config = dict(
    n_layer=12,
    d_model=128,
    n_head=4,
    n_kv_head=4,
    head_dim=32,
    d_mlp=512,
    vocab_size=4096,
    activation='relu',
    norm='layernorm',
    norm_place='pre',
    norm_eps=1e-05,
    positions='learned',
    qk_norm=False,
    attn_scale=0.177,
    bias='all',
    tie_embeddings=True,
    parallel_block=False,
    init='trunc',
    init_std_qkv=0.0329,
    init_std_o=0.0,
    init_std_up=0.0329,
    init_std_down=0.0,
    optimizer='muon_variant',
    lr=0.0021,
    lr_mult_o=4.0,
    lr_mult_up=1.48,
    lr_mult_down=1.5,
    beta1=0.9,
    lr_head=0.0052,
    grad_clip=2.0,
    warmup_steps=200,
    schedule='wsd',
    decay_fraction=1.0,
    decay_shape='linear',
    final_lr_fraction=0.0,
    batch_tokens=8192,
    seq_len=128,
    doc_mask=True,
    train_tokens=80560000,
    steps=9834,
    dataset='wikipedia_en',
)
Each number is 128 + 32 x the weight over the matrix's rms, rounded and kept within 0 to 255. Layers, rows and columns count from 0.

# layer 2 attention query, 128x128, rms 0.0747, rows 0-31, columns 0-63
[[175 179 174 144 162 153 147 138 140 178 135 150 162  86 120 156 129 192 137 135 118  67 136 152 138 122  89 132  89 162  98 146 116 121 130 155 136  88 120 150 153 123  55 171  86 159 110 138 153 151 164 134 146 124  84 100 177 142 139  73 133 121 113 130]
 [131 172 121 140 149 162  88 255 167  45  46  72 126 120 125 107 107 174 119  78 109 161 197 109 167 216 108 142 119 165 185  82 199  32 133 101 116 143 148  83 106 128 175 108 168 122 126 121 148  87  68 129 144  87 108 176  78 148 117 120 120 123 157 136]
 [127 143  93 101  85  96 122 127 103 127 145  96  73  81  95 159 140 139 165 135 190 127 106 181 113  85  32  81 123 224 126 172 166  84 161 153 104  41 155  74 148 111 129 137 110 186 115 144 162 140 164 148  29  70 106 166 169 111 207  94 121  84 127 159]
 [131  92 138  84 131 107 186  93 175  60 138  97 133 137 116 121  61 143 198 135  80 141 181 100 145 215 119 102 134  69  54 184  79 143  77 171 186 127 161 133  86 137 114 112 159 182 104 117 108  87 153  89 107 128 149 104 136 120  42  96 158 162 136 177]
 [115 160 125 134 104 130  95 178 143 180  78 105 132 124  90 135 175 141 131 120 197 100 176 159 106 155 114 130 109 157  74  95  96  97 187 114 163 139 113 130 103 120  78 132 154  92 159 112 163 137 138  73  94 105 129 181 179 121 128 170 119 100 148  82]
 [133 114 144 147 133 144  99 108 121 148 172 139 100  55 101 132 144 170 112 119 114 102  97  81 156  98  53 119  90  78 132 185 142 128  89 129 134 203 123 112 170 130 156 175 128 139  86 105 132 136 135 111  88  94  75  83 171 135 122  93 117 149  86 115]
 [121 154  86 134 133  96 138  84 164 106 163 151  57  61 160 146 152 165  80 114  73 111 219 117 124 171 197  43 153 161  69 123  94 105 146 102 161  79 110 145 158 120 119 140  89 158 167 147  81 100 177 114 162 172  97  51 125 151 146 108 100 213 131 172]
 [158  63 122  95 225 131 178 182 112 174  23  95 151  54  66  18 136 130  68 163 127 214 150 137 131 201 138 142 120 177 152 186 110  64 115 165 205 184 111 142  31 139  92  85 148 110  92 111 148 152 110 136 148 134  91 147  76 135 115  58 102 195  98  82]
 [102  66 116  82  69  74 134 147 160 110 154 141 147 115 127 135  94 148 201 143  76 115  86 144 166 144 116 166 146 163 197 124 105 154 108  86  92 140 176 117  94 141 136 152  85 115 146 184 163 145 164 120 120 133 120 161 184 123 163  63 162 121 117  92]
 [ 88  98 156  53 199 139 115 130 104 110 121 119 141 137 148 126  69 190 140 184 106 211 150 114  78 128 169 143  82  67 146 145 157 192 184 107 173 169  40 120 116 188  53 108 118 199 161 199 160 152 116 100  72 163  66 126 109 160 107 106 172  90 179  87]
 [ 82 133  80 181 171 107  89 175 140  91 123 107 120  76 194 166 148 102 140  99  87 197 204 124 131 130 104  95 133 127 153 125 122 187 111  31 117 133 130 168 104  94 173  70 191 205 105 158 174 112 134 134 201 144 107  79 107 198 121 149  76 110 137 149]
 [128 153 214 154  97 127  72 138 130 121  98 131  91 115 166 153 132 117 168  80 113 124 134  82  58 145 109 138 115 106 136 193  42  75  55  90 132  93 119 132  71 129 158 169 129 129 138 131  70 155  81 122 134 141 110  74 150  70 101 157  31 177 143 157]
 [134  59 139 206  64 168 127 148 151 118 100 122  71  68 148  97  86 156  78  90 108 153 107 130 142 154 101 120 150 201 196 198 113  85 137  51  91 117 119 107  88 111 139 175 129 101 162 100 134 100 184 140   6 141 123  97 132 125 134  70 181 132 133 154]
 [158  88 147 138 116 125 196 164 134  45 112 122 126  64 124 142 119 108 156 154 120  99 171 149 140 140 114 152  63 159  90 134 154 127 105  96  36  92 141 119 183 125 169 207 186  75  63 104 112 125 116 156 180  88 157 145 112 143 143  84 115 210 101 108]
 [216 154 115 114 126 126 158 152 173 152 139 144  90 137 170 159 160  63 137 152  92  84 137 176  79 196 115 103  94 122 117  79  85 142  27 164 140 122 140 139 154 143 107 114 174  76 120 131 116 118 143 221 136 143 118 159 142 155  78 107  41 149 172 103]
 [ 57 115 134 198 196 129 131 150 176 146 131 107 121 127 159 173 101 130 155 157  82 103  96 144 150  77 161 125 135 126 150 196 200 105 106 128 102 141  72 169 149  76  49 106  97 117 141 115 110  86 126 137 195 150 196  71 131 168 110 171 138 106 156 121]
 [149  98  96 139  69 139 142 169 139 141 125 110 149 106 162 110 122 115 164 157  41  97 125 100 126 173 111  91 111 219 129  98 154  92  92 103  71 195 144 101 135 171 117 165 166 116 201 102 136 164 129 133  88  79 132 146 227 179 140 196 103 143 204 192]
 [123 135 186 161  80 126 140 149 177  81 122 117 113 102 130  80 124 139 111 112 152 158 201 135  58  72 118 120 132 156 131 134 133 126 104  93 145 188  64  93 144 149  75 115  91 117 144 130 159  65 137 141 116  57 124  60 106 153 140 100 137 163 210 151]
 [104 142 116 116  66 140 193 141 141 118  94 106 127 128 150  87 102 135 109 136 115 175 145 113 108 126 170  82  86 138 127 151  85  77 119 122  76 170 151 122 142 131 116 139 141 189 102 132 105  96 100 215 198 112 201 112 156  21  99 201 121 185 185  82]
 [ 63 135  96  75 137 137 176 115 118 127 160 154  43 126 156 147 134 100 152 166 172 145 181  78  73 147  99  95 165 158 136 180 100 165 123 178 176 206  99 165  54  86 128 166  36  81 135 109 131 133  87 103 137 169 108  84 119  94 107 128 131 205 144 161]
 [128 138 161 140 111 128 118 159 119 110 126  95 104 112 116 104 178 130 129 127  55 143  96 132 148 110 156 113  91 154 124 144  66 205 105  72  78 175 138 150 109 169 130 177 128 143 117 123 110 136  67 106 158 125 168 156  21 225  91 149  74 151 166 164]
 [126  98  91 130 134  83 139 117 208 183 134  71 177 134 106  78 120 144  73 113 159 153 122 137  88 150 103 144 139 113  91 113 120 184  84 112 128 166 117 162 133  84 142 103 118 156  89 152 112  99 115 158  98 205 166 151 160 116  53  84 129 120 160 130]
 [114 132 102 163 213  92 100 109 109 144  97 122 116 100 170  75  94 153 113  95 107 144  82 155  36  91 168 137  97 170 157 155 151 146  74  88 151 167 165 130  88 105 132 162 119  92 181 109 172  95 102 126 176 144 156 201 127 180  97  96  76 114 152 120]
 [150 112 116  98 124  41 123 149 224 149 171 142 144 181 166 149 169  54 102 168 158 132  81 129 126 137 181 181 105 157  25  75 137 120  82 149 142 155 130 146 147 106 148 139  74 140 148 116 122 129  76 152  73 155 154  50 199  90 175 201 177  83 114 106]
 [ 69 133  64 165 171 135  72 125 156 147 114 187 213 137 127  87  85 155 225  52 123 128 101 137 174 118 114  90 113 181 147 137 148  96 157 157 130 127 136 134 119 135  95 107 107 104 134 202 159 143 107 113 162  74  90 117 134 154 120 118 255 161 130 104]
 [140  92 133 189 151  57  96 127 107 124 108 143 112 114 155 179 174 138 146  76 138 144  59  96 107  50 157 184 154 167 103 132 123  86 157 116 177 149  93  98  91 104 138 150 112 144 114 110 167 176 104 123  72 135 143 166 113 148 135 153 138 119 158 116]
 [109 128  68 117 121 192 137 150  81 157  81 118 165 148  78 108 130  80 145 156  93 163  70 172 151  93 149 123 111 146 146 189 141 210 147 119 151 121 139 152 113 104 188 152 121 152 152 151  72  95 189 160 109 146  99 166  50  42  56 144 148 106 151 110]
 [123 131 126  85 142 217 133 175  98 167 156 105 153  61 110 152  92 153 103 157  96 128 113 135 127 135 130 120 124  81 151  51 134  84 126 185 134 140 119 119 125 120 156  87 174  85 111 143 191 126 129 160  98 121 101 186  80 155 133 164 138 136 163  28]
 [135 178 176 133 100 111  82 229 107 148 127 164 189 156 162 106 141 144 147 189  46  99 184 101 183  96  88 115  85  46 171 121 128  34  39 207  89 226  82 123 149  72 125 143 130 135 147  96  62 102  61 175 173 111 118 111 106 171 185 192 120  88 112 106]
 [128 150 124 179   6 122 187 213 117  74 158  78  72 140 134 158 146  97 145 142 153 148 119 135 139 126 101 104 128 146 189 172  95  85 143 133 129  73 131 132 160 176 124 137 142 162 138  94 191 198 169 220 118 120 145 197 145  78 200 121 155 189  94 105]
 [151 132  20  81 101 106 119 155 102 120 112 168 145 146 127 141 170  69 169 127  74 123  31  81 124 189 140 141 136  57 134 137 101 115 139 167 174 179  88 110 116 170 181  67  81  76 124 125 157 173 139 110  72 146 166 134 119 103  81 147 215  83 104 164]
 [132 169 172  50 132 138 142 167 109  86 154 110  90 108  90 101 129 118  79 177 217 199 160 186  48 177 165 130 149 156  88 159 116 193 143 144 145 193 193 165 132 110 131 153  44 137  55 113  98  63 166 119 134 115 125  88  97 156  99 125 148  61  66 107]]
# layer 2 attention key, 128x128, rms 0.0734, rows 0-31, columns 0-63
[[122 173 143  83  90 101 115  84  99  95 100 165  96 142 112 168 174 155 150  79 157 173  72 115 146 166 143 155 152  91 125 164 137 137  84 124 154 138 115 159 148  93 181  99  98 151  93  95 100 116 116 145  81 127 114 128 145  81 173  98 117 107  78  98]
 [ 90  92 112 103 167  73 155 190 154 102 156 117 101 121 114 145 157 155  60 172 107 184 119 120  74 161 156  90  94 116 137  94 107 160 116 110  69 180 131 163 135  92 150  83 133 117 149 170 109  62 129 167 168 126 113 114 128  82 168 161  96 128 187 213]
 [159  89  58 152 141 113 167 145 161 157 130 111  50 141 137  57 198 106 151 118 120 105 152 163 143  99 117  99 179 138 109 114 103 168  92 127 191 110 146 181  94  97  84 146  98 162 102 139 161 114 177 106 122 136 132  94 153  99 136 171  65 163  59  94]
 [120 142 151 137 123 112 144 184 107 132  35 228 135  98 115 117  63  90 163  49 138 156 118 103  54 200 121 200 110 168 144 109 104 161 201 143 110 135  67 115 150 231 129 125  89  93 153 193 190  98 101 103  51 192  56 158 108 103 164 113  79 109 155 148]
 [ 78 148 102  81 100  73 170  87 118 111 119  85  62 152  99 136 166 122 125  64 189 190  88 182 157 122 166  54 151 123 102 122 204  99 125 128 116  85  87 161  68 100 126  53  99 215 173 185 158 179 123 180 174 133 155 115 161  68  94 142 156 143 114  89]
 [159 152  84 146 136 114  73 167 115 114  76 127  79 124 135  73  83  82 177 127 141 118 109 100 109 125 135 127 103 166 101 149 172 189 145 103 112  99 143 151 101 162  91 113 155 128 138 186 106 169 126  95 165 105 134 146  79 143 145 193 143 128 133  77]
 [142 140 132 159 164 107 150 106 133 124 156 150 116 161 155 103  90 146 103 156 178 175 134 102 151 184 177 120 146 155 133 126  99 123 159 125 118 114 164 127 117 123 146  84  69 112  71 141 192 116  80  66  51  59  95 155 134  52  82 150 177  88 104 109]
 [154  99 138 134  78 141  71 177 150 124 158 148 152 136 102 148  83  97 144 125 111 137  90  89 122 156 164 163 141 139 136 130 145 142 145 164  67 139 172  98 204 143 208 165 122  34 113 167  60 111  93 207 138 195 147 115  75  78 137 139 156  97 166 110]
 [145 125 140 171 147 120 143 117 125 115  81 157 145 180 143 115 133  66 184 174 118 176 116 141 107 107  79 120  58  91 115 156 143  88 151 227 110 112  99 130 138 118  98 108  71 142 131 125 102 159  93 148 216 167 191  87 126 161 108 156 158  95 128 116]
 [204 158  82 129 179 153 154 172 155 101  85 147 118 148 133 143 189 137  82  93 119 140 111 113 123 118 118 162 121 119 135  75  58  58 109 179 123 151 164 145 162 134 136 159 127 139 135  83 151 125 100 139 108 147 154 173  85 100 122  31 146 145  94 117]
 [108  75 114 138 135  65 119 105 141  89 140 109 136  94  90  81 125 119  98 104 181 161  56 156 104 129 159 149 133 102 151 156 132 164  82 117 131 165 171 113 119 159 152 158   0 102 148 159 177 100 106 112 152 141 177  89 120  85  65 124 165 140 187 113]
 [100  63 151  93 143 118 120  99 148  91 116  75  90 175 187 134  73 143 103 108 152 140 123  99 189 159 163  77 152 178 134  93 148 157 166 149 139 112  48 170 126 148 177 112  95 117 123 149 147 114 106 155  97 112  83 143 144  96 146 176 110 142 112 125]
 [116  85 121  93 108 139  86 228 121 129 159  53 110 176 131 105 104  69 191 114 172 133 106 120 116 144 199 165 124 122 124 103 169 131 125 192 175 217 137 120 104  94 192 110 123 136 140 173 165 133 118 105 115 122  88 121  57 162 100 118 117 119  77 107]
 [ 97 119 119 166  39  78  97 176 140 169 127 112 139 112 134  92 157 139  82 127 136 149  67 123 131 122 104 182 143 186 155 154 122  99 118 102 147 106  30 170  57  97 126 117  87  84 141 123  80 143 143  84  70 129 100 102 172 111  97 160 120  82 124 150]
 [170 176 184  95 157 207 114 113 161 145  70 117 224 103 109 151 166 153 131 146 132 117 128 117 154 152 166 124 129 145 175 148 100 169 139 132 163 128 144  84  94 154  92 128 120 152  71 157 126 121 141 115 121 129 157 119 108 126 128  99  94 158 146  91]
 [172 142 148  92 104 108 139 230 134 135 143 170  93 117  94  66  95 110 112 179 137 101 142 129 127 130  89 115  92  91 110 167 123 150  93 134 199 133 148  70 107 118  88  58 120 120 139 105 195 177  71 127 153 175 122 154 148 166 184 171  95 191 103 101]
 [126 150 154 139 125 111 108 100 141  90  77  98 166  87 105 116  97 146 163 179 146 108  81 143 154 132 137 187  98 122 115  96 168 105 183 102 144  77 167  82 157  99 103  72  89 148  71  93 150 119 122 191 109 118 136 150 113 152  99  89 177 102  77 113]
 [114 141  52 151 156 133 120 153 113 136 106 108 155 152 120 135 127  78  93 110  91 144  85 101 152  83 114 129 161 100 118 146  91 118  91 119 143 108 118 133 137 129 119 172  72 137 125 168 142  82 129  80 160 110 176 171 102 169 133 103 116 143 127  95]
 [113 161  78 176 124 129  79 125 130  96 126 107 155 130 147  70 167 168 114 131 143 108 128 185 116 126 154 137  84 147 138 140 103 132 152 133  95  67 104 102 151 104 119  73  79 210 139 156 131  85  55 178 107 103  52 197 148 126 153 160 138  99 211 123]
 [176 146 207 114 174 170  96 158 131 127 129 197  65 165 128 102  65 134 195 127 143 153  66 106 106 161 106 137  79 129 108 140 150  96 153  96  49  99 154 127 182 175 107 146 114 157  89 112 121 122 132 139  48 173 135 221  19 184 131 107 132 111 135 170]
 [ 94 111 130  97 136 135 146 186 149 107 111  81 162  78 100 145 135 102 162  93 186 114 138  89 144 150 117  59 128 119 136  93 127 180  95 133 168 134 122  87 179 155 107  82 106 155 148 139  97 111 154 150 114 168 155 145 132 123  96 118 137 142 106 203]
 [ 83 170 121 119 115 149 133  92 116  58 141 173 160 110 176 179 122 169 149 177  97 124 164 113 157 157 114 158  80 149 175 118 144  95 141 129 163 117  97  86 128 173 102 104  68 128 186 130 165 157 161 149  75 166 119 107 110 189 166  89  85 163 149  85]
 [111 147 173 164 134 122 134 193 135  71 119 147 153  94  79 100 202  76 115  91  92 127 157  74 151 175 123 178 119 122  80 170  42 161 125 174 129 133 140 156 163 114 103 126  95 134 162 110 140 137 152 133 163 138 158 108 141 190 172 156 158 126  94 122]
 [184 172 132 162 100 181  98  84 106 184 118 139 125 114 130 137 147 131 142 122 155  77 129 113 117 121 133  80 112 163 196 140  87 116  85 142 117  64  82  86 147  94 131 101 169 184  89 139 159 175 118 229 117  73  75 105  46 159 186  34  89 143 173 129]
 [144 107 162 111 127 126 117 146  73 118  86 167 153 146 117 120  98  68  39 191 118 123 132 128 124 119 200 132  78  53  38  99 164 167  71 170  74 141 163  80 146 186 175 104 152 146 131 100 168 118 128 123 130 175 149 177 147 174 169 164 109 115 184  40]
 [ 93 147 202 139  86 233  95 146 125 172 106 154 105 153  88 141 134 115 121 138 127  75 197 142 134 140 131 168 110 157 105 107 170 183 116  63 119 142 211  93  96 120 162 116 110 110 105 145 152 195 147 173 124 176  52 186  70 167  88 125 156 121  92 144]
 [ 81 112  94  98 109 125  97 150 141 121 132 122 137 109 104 144 126  96 114  86 185 129 175 145 133 124 165 132  82 119 173 163 138 120 154 141 165 101 128  89 175 129 188 169 153 166 122 114 167  94 114 161 154 151 164 135  99  93 160 108 108 144  89 152]
 [121 140 123 136 158 166 127 129 198 120 113 207 106 138 145  96 152 126 115 156  84  59 154 158 132 101 113 120 109 139 115 131 202  74  80  60  78  69 148 136 208 119 113 191 116 101 119 146 180 151 144 147 143 156 128 101 186 128  99 147 122 179 140 169]
 [152 167  97 166 126 105  45 135 127  95 136 138 105 145 180  91 139  97 135 171  69 124  83 117 172 180  91  94 164 109 130 141 177 152 124 104  71 147  77 172 136 123 100 109 143 119 123 173 200 132 100  97 108  76 176 134  83 136 194  81  89 167 140 188]
 [130  29 150 109  87 186 154 117 119 157 113 103  61 162 166  82  84 151 104 143 118 127 166 199  67 147 181 111 170 118  39 134 142  84 119 154 147 110 163 116 138 100  70 109 129 143 111 128 149 127 199 117 164 167 113 159 137 128  70 121 107 137 144 142]
 [111  58 164  74 157 195 123 131  93 142 124 153 127 123 147 215  62 116  91 115 148  87 103 101 153 133  77 161  96 131 175 116 170 140  90 102 137 126 188 130 132 123 119 122 144 135 157  85 150 171 122 121 137 137  69 165 109  44 166  55 170 141 112 154]
 [117 156  82 136  66 164 158  61 110 145 174  87 114 131 114 143 115 176 182 121 122 129 101 134 141  47  90 119 188 169 151 131 135  73 136  93  90  87 123 151 111 137 195 137  87 149 165 122  57  86  98  94  91 117 109 117  95 159 127 115 156 140 223 125]]
# layer 2 attention value, 128x128, rms 0.071, rows 0-20, columns 0-63
[[157 116 115 130 105 115 135  76 163 158 108 206 175 159 112 133 138 126 109 135 117 114  85 135 151 147 142  98 144 152 150 112  98 104 140 139 116 144 140  90 126 147 118 165 128 194 115 133 172 176 106  98 138  97 105  84  74 143  89 110 154 163 162  95]
 [195 153 121 107 119  90 157  94 134 135 124 100 132 152  89 105  77  74 161 156 112 107 108 101 179 134 147 113 126 126  70 112 154 135 110 123 171 159 106 140 182 187  70 155 138 130 156 117  91 160  95  62 137 119 125 165 157 128  68 160  91 102 125 132]
 [ 62 122 160  87 162  80 124 163 112 201 156 135 159 208 184 133 214 128 110  81 134 143 133 174  89 155  65 118 142 158 115 163  98 107  86  83 145 155 110 170 117 114 130 155 112 110 121 117 127 106 153 100 126 113 116 145 138 122 109 103 136 184 120 136]
 [ 71 149 136 115 144 120  95  87 159 107 108 106 140 138  87 200 134 128 137 120 142 147 139 174 140 187 156 146 123 106 115 107 122 165  99  97 117 156  76 166 105 110  95 132 144  82 128  88 184 135 140 176 194 137  91 153 167 121 130 157 117 131 152 115]
 [119  96 166 103 117 141  92 141 170 111 117 106  86 126 136  94 152 170 115  85 115 142 111  94 120 137 172 147 135  92 142 145 125 179 104  93  97 126  71 141 142 170 128 136 130 123  92 105  99  74 125 133 191 110 121 104 168 111 129  71 131 129  94  97]
 [139 157 124  91 186 143 148 110  47 183 112 163 105 109 102 111 139 127  97 154 104 123 144  97 121  95  94 153  87  52 143  95 115 101 130  44 248 117 105 107 135 123 131 200 193  82 114 131 150 158 155 179 161 156 142 184 141  78 139 158  92 162 158 113]
 [101 116 114 134  71 133  92 135 171 135  93  86  84 151 133  86 184 117  98 122  93 103 168 102 141 139 123 136 121 132 130 140 120 109 127 149 118 143 121 120 168 132 141 172 158 113 152 125 125 106 119 171  68 115 203 147 106 146 122  81 117 184  61 165]
 [ 88 113 157 115  69 113 155  56  91 136  83 147 161 166 102 110 137 147  97 170 172 108 198 147 124 129 118 123  75  83 153 195 120 142  99 138 108 131 106  90 157 127 103 128 162 141 148 154 190 122  73 141 104 107 101 132 127 103 158 135  83 120 172  90]
 [152 137 154 129 102 132 107 154 115 121 173 150 160 159 177 138 140  99 151 103 161  68 154 169 111  75 104 167  61 102 139 122 101 128 121 105 110 121 153  54 139  92 180 122 179 145  91 121 124 175 155 171  80 151 149 135 100 154 135 112 119 153 147 161]
 [119 118 135 107 126 176 163 141 121  61 123 187 159 131 161 135  82 130  83 197 153 164 102 116 161 151 166 160 137 156 132 102 153 118 121 126 102 114 110 155  75 112  78 101 150  71 190 130 110  87 110 158  88 104  45 115 160 106  90 157 104  90 210 133]
 [137 166 137 130 101 151 123  95 103 128 190 152 163  51 109 139 147 133 109 165 121  48 159  85 136  60 150 120 163 165 138 111 130  96 114 140 176 162 177 116 131 102 135 141 134 148 178 139 143 140 137  81 120 171  94 116 116 117 161 140 141 158  96  59]
 [116 112  99 118 186 109 123 158 205 161  90 193 124 149  91 142 131 140  84 107 122 151 116 121  67  96 119 142 132 162 144 147 152 108 135 110 160 171 144 174 142 159 172  82 169 120 172 113 120 150 180 114 137 110 196 201 110 152 107 165 121  99 126  80]
 [ 97 101 122  94 139 144 175  47 125 110 119 121  71 168 101 101 139 147 108 103 134 141 122  38 129  54 160  54 157 101 122 160 158  80 152 128 153 154 103 149 151  63 116 137 136 163 165 177 115 141 131 109 136  39  66 112 131 108  71 170 141 133 106 111]
 [140 150 145 134 114 140 150 108 104 145 101 161 153  68  58 142 142  74 114 135 116 150 134 164 141 152 121 126 141 113 168 113 115 124 188 117 136  99 156 113  82  75 163 193 139 147 150 125 198 158 128 158 109 157 126 155  77  86  93 138 130 132 114 150]
 [142 157 196 111 144 157  83 130 132 161  77 116 152 138  84 131 148 155 138 160 168 137 156 119  72 171 101 142 123  98  57 118  62 106 102 148 183 165 109 145 186 165  82 171  87 129 192 122 119  91 107 119 191  67  89 122 116 123 109 161  81 110 117 131]
 [172 153  62  96 122 109 151 136 112 149 112 156 102 124 179 146 142  95 150 163  78 106 144  64 129 155 158 141 129  86  70  82 137 190  93 159 160 122 134 196 135 119 128 111 108 118 148 149  44 131 174  62 130 140 114 247 104 181  97 180  96  92 117  82]
 [149 156  96 132 129 117 145 164 155 116 106 126  75 146 104 106 131 113 139  87  83 166 105 145  75 152 165 147 147 102  72 128 110 139 106 128  91 154 147  49 130 132 149  95  94 121 135 129 157 144 121 153 139 129 183 146 132  99 152 148 101 145 138 137]
 [103 108  84 187 103 137 117 129 110 155 205 152 107  93 112 132 123  65 129 156 132 118 101 117 146 112  98  92 140 124 161 125 195 152 154 128 139  71 113  94  80  74 100  97  99 223 159 106 152 117 125 150  90  88  90 144  50 127 134 179 110 109 175 117]
 [ 86 123  95 110  81 123 111 160  48 151 192  96 181 137 193  71 174 179 138  94 112  94  30 110 117 132  76 158 141  93 150  49 121 162  90 131 147 132 144 163 104  92 126 114  70 117 135 110  87 165 196 137 154 136 120  85 149 172 102 115 182 173 114 138]
 [149 155 112 112 138 110 119 141 129 169 104 122 160 100 111 112 178 132 134 116 116 121 106  96  82 139 134 131 153  99 155 118 107 143 165 153 151  96 100 170 133 162 148 149 105 142 117 147 113 122 151 163 123 135 168 137  78  67  94 105 115 106 144 144]
 [128 151 151 116 135 192 130 102  89 102  48 146 115 171 144 107 166 110  99 149 111 156  76 162 173  80  69 127  98 152 144 103 106 154 135 112  38 165 108 149 121 112  83 131 119 113 140 121 114 107 190 164 132 103 110 127 152  94 132 132 103 172 109 122]]
# layer 2 attention output (transposed), 128x128, rms 0.256, rows 0-19, columns 0-63
[[135 145 114 143 130 147 136 153  71 120 170 121 100 141 142  99 137 134 172 156 118 127 158  76 112  84  95 109  98  86  84 133 164 131 118  80  61 129 124 162 202 138 105 158 150  98 163 131 106  92 170 159 135 154  91 134 109  87 126 100 150 123 141 125]
 [121  97 137 156 106 109 124 146 148  96 136 127  99 156 155 115 182 149 106 112 138 193 130 104  96 132 102 111  96 173 158 124 134 140 144 109  89  96 147 116 111 124 141 101 117  91 161 163 111 140 144 194 111 190 135 148 138 157  88  82 119 127 156 113]
 [133 162  74 157 114 158 129 171 149 156  91 118 105  30 113 106 142 119 160 161  82  85  93 111 156  90 158 130 119 143 158 138 152  72 167 182 133 177  87  96 100 152  74 131 149 117 107 156 102 130 125 155 168 167 165 150 173 112 168 158 144  83 140 173]
 [168 150  91 134 113 139 100 124 172 143 137 154 100  56 131  85 152 159 111 119 111 124 128 157 138  82 102 163  97 134 120 112 128 103 169 118 157 119 141 136 128 126 148 159 142 158 150 140  74 127 103  82 143 145 125 117 107 131 129 148 174  88 131 127]
 [152 106 148 147 181  79 169  88  48 149 113 145 117 126  95 109  83 100 146 158 162 122 155 152 152 111 117 115 104 152 105  61 131 124 154 175 186 149 170 130 102  92 135 142 100 109 152 170 184 106 102 108 101 113 129 157 115 136 162 135 142 109  87 164]
 [146  95 139 168 161 149 145 165 248 113 120  72 130 128 120 153 153 148 150 166  92 157 142 105  95 159 124  83 151 160 178 155 140  95 119 125  69 136 145 131 128 145 113 130 149 158 105  95 119 140 141 168 164  78  79 107  91 153 108  91 123  98 159 138]
 [143 186 102  79 146 121 148 125  87 132 172 107  95 100 181 204 151  99 158 137 151 127 136 134 137 124 189 129 144  93 160  98 147 161  62  61  87 117 136 106 110 139 131  94 108 183 149 142 179 128 145  89 141 157 115  79 146 146 153  93 118 101 120 102]
 [135 139  94 104  98 119 183 157 177 131 171  79 108 173 189 100 121 125  94  93  91 105 106 106 136 108 133  61 159  56  82  99  96 159  44  89 196  62  90 161 103 194  84 161 132 127 114 141 147 116 150  98 173 111 139  96 122 125 153 131 119 144 143 142]
 [178  94  85 153 140 172 134 100 147 174 115 126 141 130 173 130  89 143 180 109 117 128 119  70 170 167 130 146 156  72 126 148 138  96  62 125 144  84  94 170 152 140 132 133 101  98 167 142 153  94 113 110 143 107  73 118 130 128 126 137 129 102 128 122]
 [113 139  98 113 120 108 101 121 168 153 156 132 122 180 115 144 140 171  99 109 123 178 119 125  97 148  97 106 195  80 113 179  93 146 165  86 173 152 159 161 152 145 200 139 169 137  51  86 150  96 117  96  76  87 201 151  93  86 149 123 107 186 123 110]
 [ 72  86 147 141 165 152 184 166 124 151  79 151 152 124 105 147 134 108 134 168  86 125 131 147 133 167 155 137 123 121 136 169 122 161  76 106  69 135 100  82 131 140 136 113 101 138  76  65 132 183 137 165 167 100 106 119  98 189 156  65 120 148 100 135]
 [159 156 190  86  94 131 161 134 115  57 179  56 189  65 161 101 128 131 133 117 163 167 159 139 181 135 126  90 168 162 136 155 129  90 147 157 110  84 106 118 125  99 117 160 152 159 149 146 104  69 125 122 124 124 136  76 177  97 110  97 132  65 160 153]
 [134 117  65 160  47  71 167 179 110  87 132 102 188 131 111 105 153 140 135 170 124 160 101 156 147 180  91 130  72 172 182 162  44  64 109 158  56 183 145  94 148 162  97  84 172 135 127 141 162 131  99 178 175 128 176 102 116 143 157  65 115 153 158 188]
 [137 168 141 118 102 119 102 160 152 115 115 110 115 142 169 142 147 142 142 113  72 139  76 125 117 147 116 178  53 132 153 131 128  72 122  70  92 133  96 120 149 149  94  95 161 101  96  96 102 132 120 142 159 144 124 140 129 119 148 185 152  97 114 115]
 [133  35  95 155 140 176 123  51  93 127 159  90  73  96  97 173 130 156  76 153 127 125 110 132 134 181 138 157 145 179 120 128 180 166 186 116 149 128 112 149 104 140  97  39 166 154  86 137  89 196 176 118 152 135 148 139  82 181 202  88 172 133 160 155]
 [155 116 114  84 141 112 110 170 154 141 108 132 112 162  89 107 156 131 146 115 125 207 130 152  77  90 126 138 106 171 216 145 130  53 107 104  95  75 118 123 128 209 141 128  83 129 172 114 133 148  69 167  91  89  94  89 166 128 144 145 227 196 158 121]
 [153 163 146 141 143 124 128 159 113 139 140 120 144 118 184 151 117 146 155 149 165  55 162 112 172 111 151 103  75 167 138 142 129 126 104 132 136 101 129 161 102  93 142 192 129 139 190 105 111 125 154 144 127 132 129  73 148 101 107 148 123  37 147 141]
 [123 180 195 143  90 129 115 127 154 117 119 146 148 155  98 126 127 148 141 120 105 193 120 116 122 112 107 137  91  88 100 190 112  69  82 100  89 107 120 174 170 155 125 129 184  86 113 122 119  97 114 126 104 125 100 138  80 116 112 124 133 122 103  98]
 [169 115 116 122 144 179 116 146 134 169  81 149  78  73  69 151 125  75 174 117 205 134 130 180 116  72 159 204 142 157 130 179 188  68 152  91 122 123  67 141 118 135  95 162 143 110 106 102 122 113  67 114 126 128 125 159 126  66 168 154 123 126 114  81]
 [134 110 132  98  82 181  84 148 136  88 133  89 129  98  95 164 100 149 125 122 173 132 110 171 174 130 121 106 159 174 144 116 180 117 139 102 132 142 165 104 168  92 101  97 158 107  93  85  79 107 108 123 110 131 151 207 122 141 140 166 137  99 152 107]]